config.toml
n_layer = 8
d_model = 256
n_head = 4
n_kv_head = 4
head_dim = 64
d_mlp = 1024
vocab_size = 2625
activation = "silu"
norm = "layernorm"
norm_place = "pre"
norm_eps = 1e-05
positions = "rope"
rope_base = 10000.0
rope_fraction = 1.0
qk_norm = true
attn_scale = 0.125
bias = "none"
tie_embeddings = false
parallel_block = false
init = "uniform"
init_std_qkv = 0.0258
init_std_o = 0.0
init_std_up = 0.0258
init_std_down = 0.0
optimizer = "adamw"
lr = 0.00135
beta1 = 0.9
beta2 = 0.98
weight_decay = 0.056
lr_head = 0.006
warmup_steps = 285
schedule = "wsd"
decay_fraction = 0.857
decay_shape = "linear"
final_lr_fraction = 0.0
batch_tokens = 32768
seq_len = 512
doc_mask = false
train_tokens = 492100000
steps = 15018
dataset = "wikipedia_en"
Each number is 128 + 32 x the weight over its row's rms, rounded and kept within 0 to 255. Layers, rows and columns count from 0. Numbers have three digits each. The size before them is the row's rms in percent of the matrix's.

# k: layer 2 attention key, 256x256, rms 0.0878, rows 201-255, columns 32-63
# q: layer 2 attention query, 256x256, rms 0.0936, rows 202-255, columns 32-63
# v: layer 2 attention value, 256x256, rms 0.0801, rows 192-255, columns 32-63
# o: layer 2 attention output (transposed), 256x256, rms 0.0785, rows 192-255, columns 32-63
# up: layer 2 MLP up, 1024x256, rms 0.0144, rows 0-61, columns 32-63
# down: layer 2 MLP down (transposed), 1024x256, rms 0.0162, rows 0-60, columns 32-63
k201 097:104070129187101101084146114093114154164123101129131128066145141063116141083120136175065133107124
q202 096:144127150183128174200129165116102099221133128141145173107209099101162104163083156146102151064087
k202 091:097138126152120080072146158113118104148181112179149146086118233098106154102176088150108110143147
q203 081:105079106074087142034165091064118120130136146122136144124114122137089177169197148121098184129159
k203 090:146133111080181112137167139174130185095107095120149068131138113140123113166095097097136118110142
q204 115:196136145086072084156168127170180173133128181071100148090140125153110177158109161128197118140142
k204 109:101082168136165158171155174138161169102167119119137114095130151161123112161188138150143149126074
q205 085:101109202148146084168147154129160154115108174125127128137092135163087121097144129147167145117119
k205 119:130125155079094149170168125165192112137138149095180099139129115177173105149109180106186204118097
q206 093:130068077146087128161187151114108137144128144087122123153154121122106196092122171186142127101097
k206 094:104097094143169092111068170169168115180103124101116160138140155196168150115064129170123096141118
q207 089:152092169111197106139074155152128147152127151107115052205163118162105140141062146131157121091125
k207 094:095134093119192106097148170152151123102146192116148138142145144149199089153117125105149159076119
q208 074:138102167112103088097124137145090068111123150085180138076122142140166142161112160133141135165058
k208 104:138122188135131168161184111196125119126132131131187123134143158177125159160126141087197147099116
q209 084:120104154094103129142194145142107174126149129160087120093144106172145103065164118106125052135187
k209 083:134106073208072137096165113151115101097124123106125128125188160208121124105118114100138164168099
q210 095:127049068145098124130117105117147050158196142154140164097107097110124153110138117135100126101102
k210 091:173186134112141206099115075142076100110116184080161114114127160119130109155148109101137113078149
q211 091:090140154125157114158095123122104131115154172166105145129154180105111126078166132092114146116064
k211 089:104081131095140103110184170138142089085107147107152114102116115075110133129135168171143195156128
q212 119:096133118108124129149155122160124226083086188135127124161121109202168105126110210161134160158102
k212 097:126086188100176130107105108142162156130111130134111087100135103113140118128097123107153180131166
q213 141:131123126109180100078155109142115104120108056110097121085104112131128139088110124152151106142145
k213 093:078104102160122088107128171073126127140148114130123174096089111044127180131114118122123126090174
q214 096:104093126116061139117124163171137130184131118174143182110136105127150082183102091168129111112119
k214 101:138143108139111150171130202166120117168135092100151112114173162179161160126119158118206109113160
q215 194:154119108121144111071137114111112089166116038103116145078130102100155140098132063123124125158163
k215 096:096099115120096109121059157094134126147174137179075102083116149089131153112135124135051103145150
q216 102:199190159172145092073104171082132107142093133160147108066204158093090158136147134115111123091102
k216 087:122105115093121076155092116120159090080144120125158195124111083092182097126096191110119098158137
q217 179:119139070152143130153093178170130093100120196147162164148132126141146119131142186149154160096064
k217 078:157097142162141183136139188172107114162193100162153157130128181136158148101180133131165113170115
q218 090:186105122058167118089185188112135139137107123124148127103174193133107113115115112097130153091122
k218 086:078107109160076144154138141082119117101125142118143156136158048115150158139097158060133109124144
q219 091:086149129176079063180059138114098117105169221116147150154060154121134136128145107103146140121115
k219 087:131144067121164068135129135164163139139116118156113119157142161156153026121134132088143076138081
q220 098:089095089141098103133166198074150126105159134074136135147146154134082108165096103078134132119134
k220 098:116164142224129155123128159072055133120108097168130093131186165078155109084164076131100144150174
q221 096:122123153181107131100108089097130158129093136150089124148123113094164158129113088149116125116139
k221 100:154151131159150185110149129114148085181134097121114107136081085068117091106135088141078200123164
q222 160:101205125110139205145138098097139135074150104130161105171101187080070142076099122124093104093150
k222 090:117123175143145082157153120118115110081138115075134147141154087152161168148177120053078209114188
q223 102:102156184129158184099118175115146187112130128186161066140193135112121168099125112126117090128059
k223 094:073098147094129069119186102086167122180200153111155132169154107107135098165144128128092151134109
q224 074:110161081155152188094165174216148160145138130108144111116180099112139108139152159099110167164087
k224 080:142142157077151153089099103134119201038065158126122150129106082226126143111142146102167151111120
q225 088:117102131146137109143135118111137099106133090135163107117133123097059172170096214146141129114142
k225 102:067140091131123129083089109208130140114106045098093089159098124242195159088099108059168141129166
q226 090:129149112143118075158159126174141193096071131063117126149122113192164162180107107117144085091147
k226 139:093097180126145132145156118151169039163163080139137123167152174089158121150166163103136145084128
q227 071:125135083110162118134114134103127192182129145087128068148128053156145163157088156064153135023072
k227 138:121109175109125119147199131153127109086148110142165191160154102151148166159143165115149173092127
q228 104:085131103108134112156104145188103198096109128170128098144105175194109092099110117128148101068104
k228 107:150136176112136119150136112165111082152153161086187084204129109161169125129084185171145121134117
q229 083:148111129170070111143125118167103111119099119162085110135163124139133139156141126115158094100105
k229 082:130132128071132161101144163162155150128090144157117091102090132144102071139167098166118148140124
q230 098:089124080091081133106116144103149144134119154048113087176139173124168098126098155076168155094067
k230 097:183118151197143114131142164140161125132131171124187128123124106144163208163103136117147109109121
q231 078:066111153138126141137160156170118081157091149123165118130114178123136151112138132128143179062110
k231 099:143146118150154078150110117191113118084175168110186104145168119153176128196169139145194189081092
q232 092:140110065179129117071088100192126126069149098104132101153125137126128049129138094138138096139106
k232 105:098158086117098114116116092095082171193109114155105121093142106097074120099170039126112090178180
q233 081:099137057198108140127113129106140155115108161184090124139139156086101087094109142151074123114178
k233 081:152151124135142108094144130069156124170087104083103085115111138109117126158122094071090107159161
q234 086:120140103075177157175117086119100115110093145092133147177091113164162097166104162167128123138129
k234 097:147112181126124153156172126164157131034121122121112139181117108207181096224142184068126141125106
q235 086:181166201107115187118087147182134104129134150119153121140138154147123123119111166102158133126145
k235 133:172137187111173135166186140190156113128124145136212126138176138188146149207178163114180158084111
q236 089:162115098142153121114129165110182114121160118135129081144169107059168093124224189111094101144118
k236 098:137086143146101078156112133085089140175147147185075139093127136007141137100128080136089072174149
q237 097:126096166096136124173103149163193136198194136144170075162145142160163116135110164093162168134125
k237 088:156118119100099153129204121143107122136110103148183118124163112177167126125150126156188168065096
q238 096:082098115150132105133132153101130084151171139076061106111140157144124084179080124168114145152136
k238 100:171102114119090117083117084130160114130131149140051124135133114099161091113082061129083106121120
q239 107:123151118118153180160122144196133119108123145111142107213143117182117119181095112119161105126117
k239 085:155153129106080143104098117189122126137181126156146175150147132155172169125123190141207081086095
q240 099:159132087170187111148144125097154103089081124149159123122157083087130131092182114110087115121134
k240 112:114115169095096151105116116096109174135124157184116157090122177114146111144204101115090124169135
q241 090:158095134104109096112065126098118148106113066159050119074098119084107075135108135113080079149137
k241 164:131136075137137137103081108069111142119138137136055102099103122051078119091149083140053122177146
q242 094:150238110108172166144078123168104122133113134061121132128124130190093110098101069135123107104098
k242 093:076144143112131090125113098119163119063126099151134042115102124171140124151153075150135116121097
q243 123:153120168142141110169165180107148204114156137109136115123127141171115097140126160095112181098117
k243 091:073112199104092062143113138135073129119142157162144071142152086154111078174115109125145152130110
q244 100:184126150119131059129110119156171030155091139122144098096110151149165105165135168094130156160106
k244 092:102075102047131147162153145163108098152086119176182157134125116142121161138137137075190116163110
q245 084:168166106128142105118097133131135100110072116138100117087141109142133157123153126113114147161205
k245 091:129113094128095065073127215061100191143126109067067070077119167099111090134124135175104097154105
q246 123:219090165086183124107127139113136095123144089129124092136153060121146160122200080139115174140156
k246 090:168159064097132139103177102095143139075120138193123147095163076062109085096122130066053149125163
q247 116:084095166088165148032141127109056146154150078132110169143135126100133166134134147128114119112175
k247 081:171123093111136114118110102062147140144134178190109132105126142127130177123128112163066138104101
q248 090:083103120150098148142123154160153152152149150161149112181165152151145093142105136129145161096130
k248 112:136144143069159072154158105155105079181111088122212165139163142221159182112150109106216153112109
q249 101:168138104121152116116125085118120090121164149131111083118089144124128150112106098108122123124218
k249 092:125130094144178150125045163135125097113131117109064111179085107121161133122142112127107149154143
q250 106:103151126149087072118120128155146144082142166157167123145173139142111118157152120166139141138081
k250 088:146090120149170106131154189149119085159095147171132160136149143123123112110159159140127091108112
q251 099:078113195181171133102101170099146116132121156124167099136081123055140167109175156086112096141125
k251 087:164131128145138105120167135159141105125109135155121140156166105176132118084118147146136126132113
q252 187:153126153124142108144092163159152135142115178117142121129144102158144111180151197114156161084090
k252 110:170094162106139113155154128129143125165142146110161165142156152187155190110162173047203097094091
q253 097:108150127139124144103140118179153091141140100097116106108082049140127164093066102094128148123093
k253 086:118127153086141132099139057071105110108104148163177113122173072134131154144131130131153136085140
q254 102:147081089145132127139102160159103145088119122085094137132082161149134090128119166114140132159142
k254 093:124118145080106130144078154142110137118114056093130119108128125225117145185141139154170160171106
q255 126:124147090148120104167073174163131153152148156122153167102141124168139122143121179136136143079072
k255 103:250108153111114124124138161153134079144119157127138103169101134169183202174125117092190058134064
v192 108:148161132145166142126132212118140101141105173084180175133180106132121133151166146109112159107131
o192 104:135067141131148091124150145100141160132162072106184134160106092173156133164126122113041103145149
v193 098:106109098131074159181068090128147093114075190127090150122100107140157086146116132154119127119126
o193 098:053100132124142156196181098081138154166159105149130143160150132093120147116072110097168129070128
v194 088:135119101182150145115128125104097131118145123120196125114142129140188118145138126076155096107127
o194 088:138158159113059141090152142174156143137165116204189102092169116109148095131106107093111115108078
v195 082:137131133157136123134097118145134141097171129133139135141125136114130079102142129135117166116169
o195 076:089100129121128134147086077066111147108103113134188134103116109134158092145040125129135125159133
v196 091:118107138153160147152154175132135107131153160151115100094171111119121084108131121166150107182067
o196 089:125135160087107113199141124096167074125164121131135104134183147130108147176113109103041123110115
v197 091:118151084110149128170160098139070124153157132185106094153147049117110184092104138112138118091148
o197 089:107162103131150088193123147126135151098153142152099170099115226105146184120099126127139099149162
v198 098:160108127102133154112140138148143126099156104095132155098075109176148122149112157122135125126131
o198 094:086142110089134185143080133110197088154101088110148105146148098160133092163170130180166168151124
v199 090:079076106150126114094106077093127178119212128147107170081091104126128096144126101141163153113146
o199 088:072109098124101150164098129145150102133122147177141145120167136113117170099169093113112114132127
v200 102:112163142118157160187158093133155122072159116181123082089138141143137147162096104087136136194175
o200 101:091132117139145151140147073128152085138079168131153119128100146128113094143108126151183156083169
v201 091:135129130116159139159093125141135097083153196110116171076135103118114165109101140135139172100153
o201 091:075107107122106118114154126112142107114146097101127132132168157157137213129106130160145117136186
v202 089:183080150144102126125174131117142090123153112127131053073137190150128077115189146153118191144125
o202 089:109189155129099185138072098167116101101110154130118123107161098093111133151096099120173165083074
v203 093:135153120147144106152132173106153083139114151122122122120067100132097178115090152119115121085162
o203 091:109121127148112080142165149033143161161099111117138162146127127171097138160137083125000069118157
v204 094:181109146111127121085094194164172110122127138120129120097107093126109090170193108129146128168121
o204 091:066136151128096153157120146166075124087144065181115156126177162155170123174061123148109140120098
v205 101:118062091074061126124085149135162143121118110122104103112124119117125108112118156205138154165133
o205 101:135103114080104157166160130098145169170090114142149166138124094076140110105120131112130119093096
v206 099:119143129146122167024126134133136158227066147161149098149109202131104119100193099113150089105088
o206 099:126187152188092186105099157223108183122208120128104126092144165114125168139130172146022149156138
v207 093:123146164126139152081142163116101155129127142089112107123165092148141181093134125099083132103128
o207 094:106151102143187112127208133083165179118123118132123135145084149120147139138138184102100145102118
v208 091:153151112107112168098074126104123070104139188171103136106105134118101117201116106160149044077116
o208 092:131155111156114067171163069122165116151134196063154093097138132153111132116120095152077104123167
v209 073:138110073100135097066079125099171077189100121164131101076113138117152085119125123151112087157106
o209 073:143137150136096148094122138103137116119135123119081128108130105062158133097148154129000096140132
v210 089:170119128148075123098155130122150137150118100107131177143106090098105077138122124075138164125116
o210 092:125131104084139090138154135098114177166167121145151126119161138190093122089160143139086139112124
v211 095:097154178197116154120160150159167170134115112079140129128094138137092126129132120140128161076198
o211 097:144128166144185079108091117167142154106132136130104150136123135148123114169095103092135136092116
v212 098:150118160081100104166088099106107157121168118129161086115156116104126123145076116091109115067135
o212 097:142173108106106123153143152125185108144127063076084096191149111085133125144104143172000162137127
v213 099:139104117166150084106057085102102171133189151184097130107125153137136080142140124126140143118154
o213 098:132084090131121139161072150126184121134111109076122073109142114130193102127186124152179110124132
v214 092:156098158137111169185166149129066150146117148082140141163134138122122125095091131161079112132099
o214 095:120102126085140119125116135125147162129100129136043129114105135125166171105115150143167088066103
v215 096:135143125162089146211153077085148123111107176147112121103023145120143127161189162131147086169102
o215 096:136080082152132158085092152107113105151118159161141135170143116130169105148066117089255109123110
v216 095:107166111173139159185089113134132172126141140157118112143146155114143132159181169091132150112155
o216 089:103120147147120113155142100141152176080102150133105137113119164115119116078106088158210088187132
v217 095:100068115158133156110067140114152153148098169144166109178116105128077135147126119072157113133135
o217 095:084138165116107145172149085100106128082131117188123176173101116131115166109142147133003088139167
v218 084:146111029102074112104092117149137173119175150113112110135124112116142154120124078119146108163093
o218 084:103128104143114169129119134150141166114155150039125080162212120098112098154158160156192117095094
v219 090:135119069139074167163121160138181181120099141093051155159156126131204077096058109159142165137118
o219 092:105145114115122181101114113091136096103145103121141127120136119140156112146078164145222090153131
v220 096:191157137152127130181161112113116125114102112132095076079090125142107116084117084165141131151188
o220 095:136153057124079133145129096144154174199173094123108134122148166143119171148112099174238118114096
v221 100:125161163115126087115177093121097133139061069119143215108171114162167194139162101135130136109175
o221 101:140129159150120092065100162103111148167163131174084119138142126150085138103134092086188129147100
v222 092:137075100076134092126121083126148120117128115209152159135092096145105168170128141129147135104118
o222 089:085198136155148129216122217061142131126110157107140178151201135156120129116148056137195152140146
v223 096:138150185124113148131136123131146093193158114120117113152173202134144167127147147139105108164069
o223 095:164135104123136175139120111147103127167122139123100091126159059150194172138120172177165177081150
v224 079:060181151155118132097140124117099161138159088147095104167104084133178137114088148107136142142123
o224 074:180093073105153142137154127122125091132196127191131128137154132124128117144137114117066116163128
v225 096:134175088087198086069104132164112105107057133133159112093112176106125128093107144152144130135148
o225 098:077140171111152104135177138147114126090165191162147095117098162118180125198122138075154137128115
v226 073:120132156125165161129161205131080132125093172102145127125193068136112100151146158123114084123101
o226 071:121114080124116095189147138151165181096158068147197119129123112130066152141108126111145097107104
v227 095:160143122196182133122153148111078105094111152122152143138145143114159108095161120158130112110121
o227 094:127124032093096126128071087075148122157100089102150131118165161139076133163095132201170141095096
v228 094:099143130160055184142126142117134097178103135130090106157126090096137088172097151190124101140135
o228 094:174158133116155143153176164087109129121178083142154175130096144149166175194180168178017180119095
v229 093:107134139151101148128153137136087183105089150098116095117095115098098169172130108170139096170162
o229 093:151142093160136134150130157121189102117117151077146179099137168096102083078134088115151141142155
v230 104:140104173126110162150126096143168138112133102101081097134120064126125142129116127124125116132134
o230 103:156116163107120136123104185077116169145098098126116136111152055114081109166158131121255102155176
v231 110:090124107175143092138075120159083147096125142105118127146190163123118046134092116103121092169104
o231 107:130093169121135106155181129147140174095081074080161130129140096155117102147131161081192097069088
v232 087:150158168079157166099101173147141124192084144087199121137123164125096147103118171105105102090161
o232 088:137106110129115114117121150107109130145141085113091145166064170122133147192138141149000132127173
v233 092:153059109110105107107099102102079183123164128102109108163099123145194131104123155150132096109132
o233 092:148144106117113127049140111155177166143125148142125122154147083141115138092171164243212076103157
v234 080:087161155108134137133168116137106118106144148100158113072100050135153176106176114120120148160112
o234 080:181116132163210122147156109172154125136168147096106142187138064139131162109126118148255139134151
v235 096:119161111143167076177117204176138159112124118113142086133153146130104085129127101140137210098189
o235 097:173089142129189122101122069188120149150099085112179068136141130154153132152092084069146085136112
v236 088:143165156100145103101077089133122085091136163023115183158142168102133101134119147102100139163128
o236 086:076134141138094126126108155108126092125153041090091137121110114130124124109037155137174104110103
v237 092:048133135107143131070091122160101180119123143148116173097128143097108134136100156133153146070124
o237 094:077113106123192096095152137124139147082183191147204090120108131100092156112150067130080131136128
v238 098:137144143162167101117141123121108178134140145131166155119140131109143127169156158169125141142106
o238 096:125078160077156149073155100123073140086162143168060130107113194121151166124122046143052116129145
v239 091:128180136116120104192134071142155098116129082139088081129086123143121175116116119114156117145124
o239 089:163125137160135154123143163168132101183114194109078147139112166121099115113145101107252217164123
v240 099:076160077157143141116143136097112112088080102135170183128135143140189131115172100054152105158112
o240 099:196126139135105181050063150141121115152183176132138096131094138143158104101146173080195131159115
v241 100:108113107084114148143143149139155154114134097150146146130109063112123072134077132158132121201169
o241 099:128128147063113216141183165060104110168112110141146161121137058133052114200139188128167096120169
v242 094:149179162101171175200058089102118119125120126090118082156128074134132193102148147155115081147109
o242 094:141111097145229188158120160114165133153155105084078131066083113115129121111137146093098177138149
v243 090:180156125116193146112150087151178110158142123129141184168098178107145134156158103130137131121111
o243 089:129141125162181078119066130203154128123171065127157126104108119127098146093127104120010119150155
v244 093:138164079139133181152136071164189098117148132149137126075085130136148127128120127086141115095125
o244 095:099105112178130186076208136160090120092200099124127102166146120125114133141160151168113169177137
v245 094:168079139155155145128140173134060163105089129150173148101123147112082118117156136114131131158130
o245 094:130151112176113105137159149146145163052149117132117134138175170125108187160119150112066133130166
v246 097:103103138092123169115066178117139049115169149040133160106053102124133137111076157151124108136111
o246 097:131167132090119119086149154086152085085127113141109163097127134172144138151094138167126144101136
v247 094:124170117163065200074132102158163186121106143115129090146168168109146055146113143067131116135181
o247 093:099157133169133115119119119093095158142102171117138104111099120106161084108097167113158101078077
v248 091:063109166129134144095163094113112080143067131135121122142113059113147115155147128125142176198106
o248 091:132194153127196142147110085135136142118167153152121123153148153144137121173104122137255074061145
v249 093:114126116121106117102149097114099176113175150114147090163168130162134101154101099172131092151079
o249 094:194118168097171153113076171144159101098118077124063065142117120117097117147155124155165086177163
v250 098:155146119114093192138126165148124122109154137132136115124111152137127158140148113099134178182158
o250 096:110125126061086124095160160127115152190123141172191122164137105130136083109150116122099151154156
v251 093:075090148105184118157108126132155144079143118175113124153101107140107167099209153129126197082079
o251 093:089137155160131104161171159042148124108111146151181145099125147130114093108079084137122157114183
v252 086:119144134169068149093087163152210120119164125134132190131119103106129084147102093097142088192148
o252 084:095181116126182138149196123142128160121134132089102112098138174127079179151120137130069123099131
v253 083:072051122093130085146142090124067174098122120187123124104143129109130142086121115152113157078113
o253 085:149118087160122189154146100147126078095092176110127102137140139079103128096142117142200116125142
v254 098:114112092094144153085099125134176090125148124093148111123159136140152135114106121100095141108101
o254 098:123125127148119097195096103140065073104134134150112116135127216061113157038080159184102179145103
v255 094:087121164107089122046123094133098129117117109095123187159106148122087117125109089124141174108161
o255 096:123141124103120056145135140098160107109156103110103101101114102132110077115130096079113120150147
up0 092:184106080128158101065189115127230079147118121103087155169174148110121166142115096121126095105129
down0 088:087149123102175110127160083131063192146121073145116127145123094057220129163159069094131214103172
up1 096:162097118136153060115106126125114129125115117170106085113087111123136130110119162108129140119189
down1 089:082169115121170160110091117080145113141079141122081163173096141188097088044184145169182148141087
up2 101:161092044123128105159119180128194155111104146128095153091113169142141140095118112118124059159127
down2 104:078120157143184129089155110144120153159057161196085143073143142085138070123107166131161161185206
up3 096:065087132126213102105130132122114076092177131156177132133161145133079189084085118119138186103150
down3 095:164108085155157163228114120105099159105176086082124110182111115168108121114150118112188140085096
up4 119:130085113127177040113154105124129119131117100098149110117055128160131185157112098112134085092174
down4 113:165127133158198128113108147146069149124148151135129109140122148133107073124134148110192188129085
up5 097:102081150097083198127128126122081175141152095100131146147205076093117133130058201139132094211153
down5 099:156199097137117104127095080104103141098153120070085117105113061118090135140159154096093086154096
up6 092:153147153126181140096112144130143124138170155111097178123237071135121136124131112064128108139137
down6 099:135154118152114136206104064136146164151120104161112106059122183129132082114172133115200132072162
up7 100:103110182103096114098182175107094217142151128089123083123120190161157190107107144181138122119143
down7 097:178147095168145093079118176157078180066141126111138091127150134138084100131142170144163138147189
up8 097:135097099126148147134109102158141115106073155121174204127085119119151049095144141166142139195125
down8 095:131166144077066116148139126140123151091161129079137165189148111114121100197157125077108109168162
up9 106:126105138136130103140132061121133077114140133128142083162164108083178126176115184136123134174099
down9 111:156172102113154136107122077104172141138127155109153105130142128167091114140120189127194153149083
up10 091:090157131077173124117170154109122125099140143129121182119110130140067152194138094178130171081134
down10 091:134126139158170149113148138145150098151147118094214152124146179160136114139070078159112161110176
up11 094:124132167118177149139116206136145128127156090084130093139125106132145135209090149165123183158130
down11 090:236123117130093087101092099168068137102136084113130115061152162146087081127099141123132126106148
up12 099:130103151193101122181131083131131160164147117189090061137124131091109085127182160149126099149131
down12 096:106151099114080123114097141086128109153159153136095146193122113105150189137108147106093143079079
up13 107:101140127153053138136123110112095147184093121128092042113130130169167150144163140132119124068130
down13 111:136098164138110135093175134139107063135130143151202100145097173109143179114072166113176159148054
up14 095:135055080164100138112100128141122118179117138098174112167093125104153130137104156128128075147109
down14 096:118185112090115082105094122091117128096100152195118088141134112141114142117166172089126176149118
up15 095:161124049152125115118160148143123116174124153160098155110100191146207127094223116100120137128084
down15 092:120101163111171129105160099117154130142113155177123117090192101156133135117152085128162090155146
up16 105:132048114168171096110106140131146117107178115158124127110152154117178117122142124093128128105124
down16 107:173161141122143124179136176194183127075161134085147135118140094158076163098116131118165087088120
up17 112:141149137112152190135078159131127156122078142061088129138130138157092162119152124168127120135060
down17 105:152081124154193130184111149083053141073137090122154112138106093037157104105170089129161058086137
up18 112:092135150098153146133101138134092140058112129134127145129145135126122106094120174107130142118122
down18 114:162127169110160122107110153163172098120111131114154104211113092219106144172091152163121061150114
up19 103:112124146107179093089150141117120125131159152130120144141160119132161094050107120085138122117127
down19 100:155186101134143108087103166075110167149186117127111119139155144181165127198083103077052151186062
up20 104:061149174115115130123101116132141142085079147130127158111106091109136130126089136149128190148083
down20 098:107141163113086128120143069094117090184135129121156146103149143194139142080071168139132146127171
up21 101:131153148107094087138123075129137116149116170097178167151128121141131079115087133154133127107121
down21 100:117133152163126157141138113178180109142141162113131110121180123153112156139076129122089104148095
up22 098:187103120122164113117134093147158153131083122113181154143122107112146126105140110149130117151160
down22 094:089186148095117105099130170141085138091166124129107136177091095117214113096129141083072109074099
up23 101:140138150076142141128120151123142131167179103151144129087146165106177151153113127087120133146138
down23 104:122122142117132144139084108118117155150047105130147111121149162123123062135107162137213185175093
up24 102:144120092115123051112163110118112090139153131133107098178073086142106117118212095165130079100138
down24 104:089143077161123128099120126098110154115101146215103095171134097098102060094196167227180170055150
up25 095:145187113218088141082075108133135142135137083084122109123096102136130188175112136156138131161115
down25 098:134108129167115149099145138135124152113150161089065116082117049145117136157124115083117107119138
up26 098:114126098136125148130095134143114088124177141121133094088167124124116062091108108137131142166094
down26 096:107153108145159168094137109134152153143115118127119152118163127130114084138096154113122059204067
up27 096:095147137103122098150139102123108144206115137169130118115200110117129077137084155124130122164190
down27 096:144142142088111153092109116174181123154134155109101173139143102137129213116089142093188109157002
up28 098:118060169105111152156118190113130154126120114142127092128098149121176122115116112128126144111141
down28 094:171137126128116142118117187149124078052123173107137096144098131148041066076115106132097141138190
up29 110:084126114147167087123130091113158102153119117149165084159134124123175196135070128135128180125120
down29 108:157146116148207183152127078115135108133132103079118097133126123142101141148140204096099127116109
up30 098:123173096148130110133128114119097168135145137139167160135149135126089161170168121102132118100114
down30 105:170134154164133116129198113116113167200089167130077139138186121170149187080114142128000107092080
up31 108:142098166112210117167121116127170023121136086144131123157160058123112069166186096104124140128163
down31 103:111089095141162193157086096103161175125164132079136173138123097157152116145124078153135148111187
up32 111:163179071138080149168102104139146135109073126118152058113026108114135143095127121190126164122142
down32 102:105127192126152123101147161141175095122050168141091126133093117101151096053128135138079080120100
up33 091:145114154080140095107086139100104075105119086085134155148160081090087154146093145173132124128093
down33 093:134108074157196176165058102122148168135137086081147088109194111112096076228168130169129130142107
up34 104:098089131109127113106115146126114169158154184107154103127164146130186129104055141089131142120150
down34 104:126119142142132142094132155172154118163094136148139037121157132156161146118092207125106095165043
up35 094:133082138114114111120124118139123134183150120131145077147132125143193105133086177097119118122140
down35 096:156155093145151108086131139094116096127096175155120064123134109141121186148138203152161126132034
up36 101:115146204167124152124118161107112130141125098155135053121117087132128096149145100101124167073169
down36 096:175141109115132103045086133106116046105120119174156106130078161143152094094130143133169089071073
up37 099:153085123139048108104194120095138108182157132112147157123117162128166139133111150173136130092112
down37 103:130115098165124127134176093099105122132120136157198123076113098141147117231186121077160178166112
up38 106:089155151128128134177124146130152125094087137072126113153098124137124129135159124153131167152145
down38 108:112080101128060159078124108122149112106140131122171089122118113139162110161118113180145142118140
up39 100:057170074176100152104175122131116163138113159127184116139177131120147201133147200049122127121128
down39 102:110128150092136118120150106117108209135169153092134088118158177099102239054112133069074148144070
up40 109:123136147132142092187120122139107131089152159163113111118106153099096102088166204162129069131105
down40 109:157140116127128115070109127093165131117099094136117140133113110151081171078153088119161100168046
up41 112:141108135162175119156054124129161144105080096148148154147169187139144085106111098115127170153157
down41 118:091109144103080159137128097176194128136165064130118177116169145074184136130076166129025126131134
up42 096:104100160125104104096097131122098147187154117122154096132119155130154173163139069109123108095124
down42 098:157107120147160119083071137110099099146120120147128134148195097114156120109123154174081075149152
up43 097:169130120185115100128108046143144121158120099112126089139133059142143149149156092105125116082170
down43 098:151136117152113111112175185126151148113153185112196145133098137105170138099115172067028104125130
up44 094:086130146145173165142118061111135109127116178152105165095137186141132146121124140133132137187133
down44 094:133145104112170146154188073139146135159121086130145086091141109145109165141143184105109109136100
up45 090:162057136157171101217157103134192148107197137174092103117113119143158116138154136161130148140104
down45 087:147102080124109133082149137142102170050144104141157190182092077128111114128112133126062134130093
up46 124:088133151149176143130126129127071113183171116129158091112157176120109135197172151064124127154124
down46 117:135104094137120100125056077137122128164095131169128115136141149108172149177137106134024117128078
up47 103:133166144081189115129171115122137099117164125144095144137122141139129155103129134182139176092148
down47 100:164107078115158166173160126184097124063107120087212155125133114093110117127118131154240083143169
up48 099:124255130134159142104095124128146083140114149106115123176181100099091147149131117101122121097162
down48 101:054117162087155141114119154102141114178069152086143130103125177111209216092080130122059120168129
up49 107:157184087126152138090132116141134113098140167069123127143135146146171130169090194049121134158120
down49 105:130151144085133162098193107126141115152126135098103109091142149168183163113104112090094156151074
up50 101:082119152116200112150101138110142117158164108170108087116135102118116121144190068164133157093119
down50 096:126067109201159085191152126183119070164075122117151127134088069149135110152138161140151118120179
up51 095:097117102114174089102086108128084083111142118110122105141118133135218088114189098129131159134116
down51 100:136069157138174149096129134114167075207122137073156113114175100173129085131199143153210134106132
up52 097:096116109141149154176129119133154114119192143134162176145136134090151163172090125217122182140114
down52 098:178124142108122106094175114122136167194144083100139181116132131153111166123112159103057148093083
up53 103:167151077134050151097146168123088131099096146109153102175086093136126112124138101109130131097116
down53 102:107117121137175080167133147101147158162108180158077117130120065136097087112156089200054111196249
up54 102:165122132147045099146149137119165165168150119092176118126092096115148148136137134096132070033102
down54 102:120147153092135116083121125089095080112093157185151105133155114110125105125124090080120159163125
up55 094:101080109191177120126133078139158111126157087112113121123106077143159133134161164134141154110156
down55 095:163125102140086127122185113167142095132222080071179136121080090127214196157160117081113139039030
up56 093:174139118076093148117124078120124096197164146088119136141184112122089117111159106140134115185130
down56 095:098132096131164219107157100074139089175090110188151112176130131091133105126231166119085149119109
up57 100:152184152165160119134091107136136153092158144141112099134058095134099140145128142135138167087106
down57 099:148114109107086097171136199096157107110128144134198137111085137142145166157122071112121113096194
up58 099:084079119118156137105121151145142114170175151155117120144109144115135097130170074192135136124133
down58 096:119136128149103093174127141118103163111150149109117179139096108097180195088157119126018147046132
up59 100:110125125085097123142162143119129125148167177181148183067131133129158090090150129102122142139100
down59 103:118108121154103115212127080136159146130155151150156135132142113156088111161133096177044095159120
up60 097:108209113078139138157126097129111138096100145133105093112068155154136169139126143129130097089173
down60 098:146173119111169181160155136187121171087087100123119113152111172143121136067103053070056134129079
up61 090:120183119204135160182095115137169111113075099128097140076107173118151141147143074094127166131128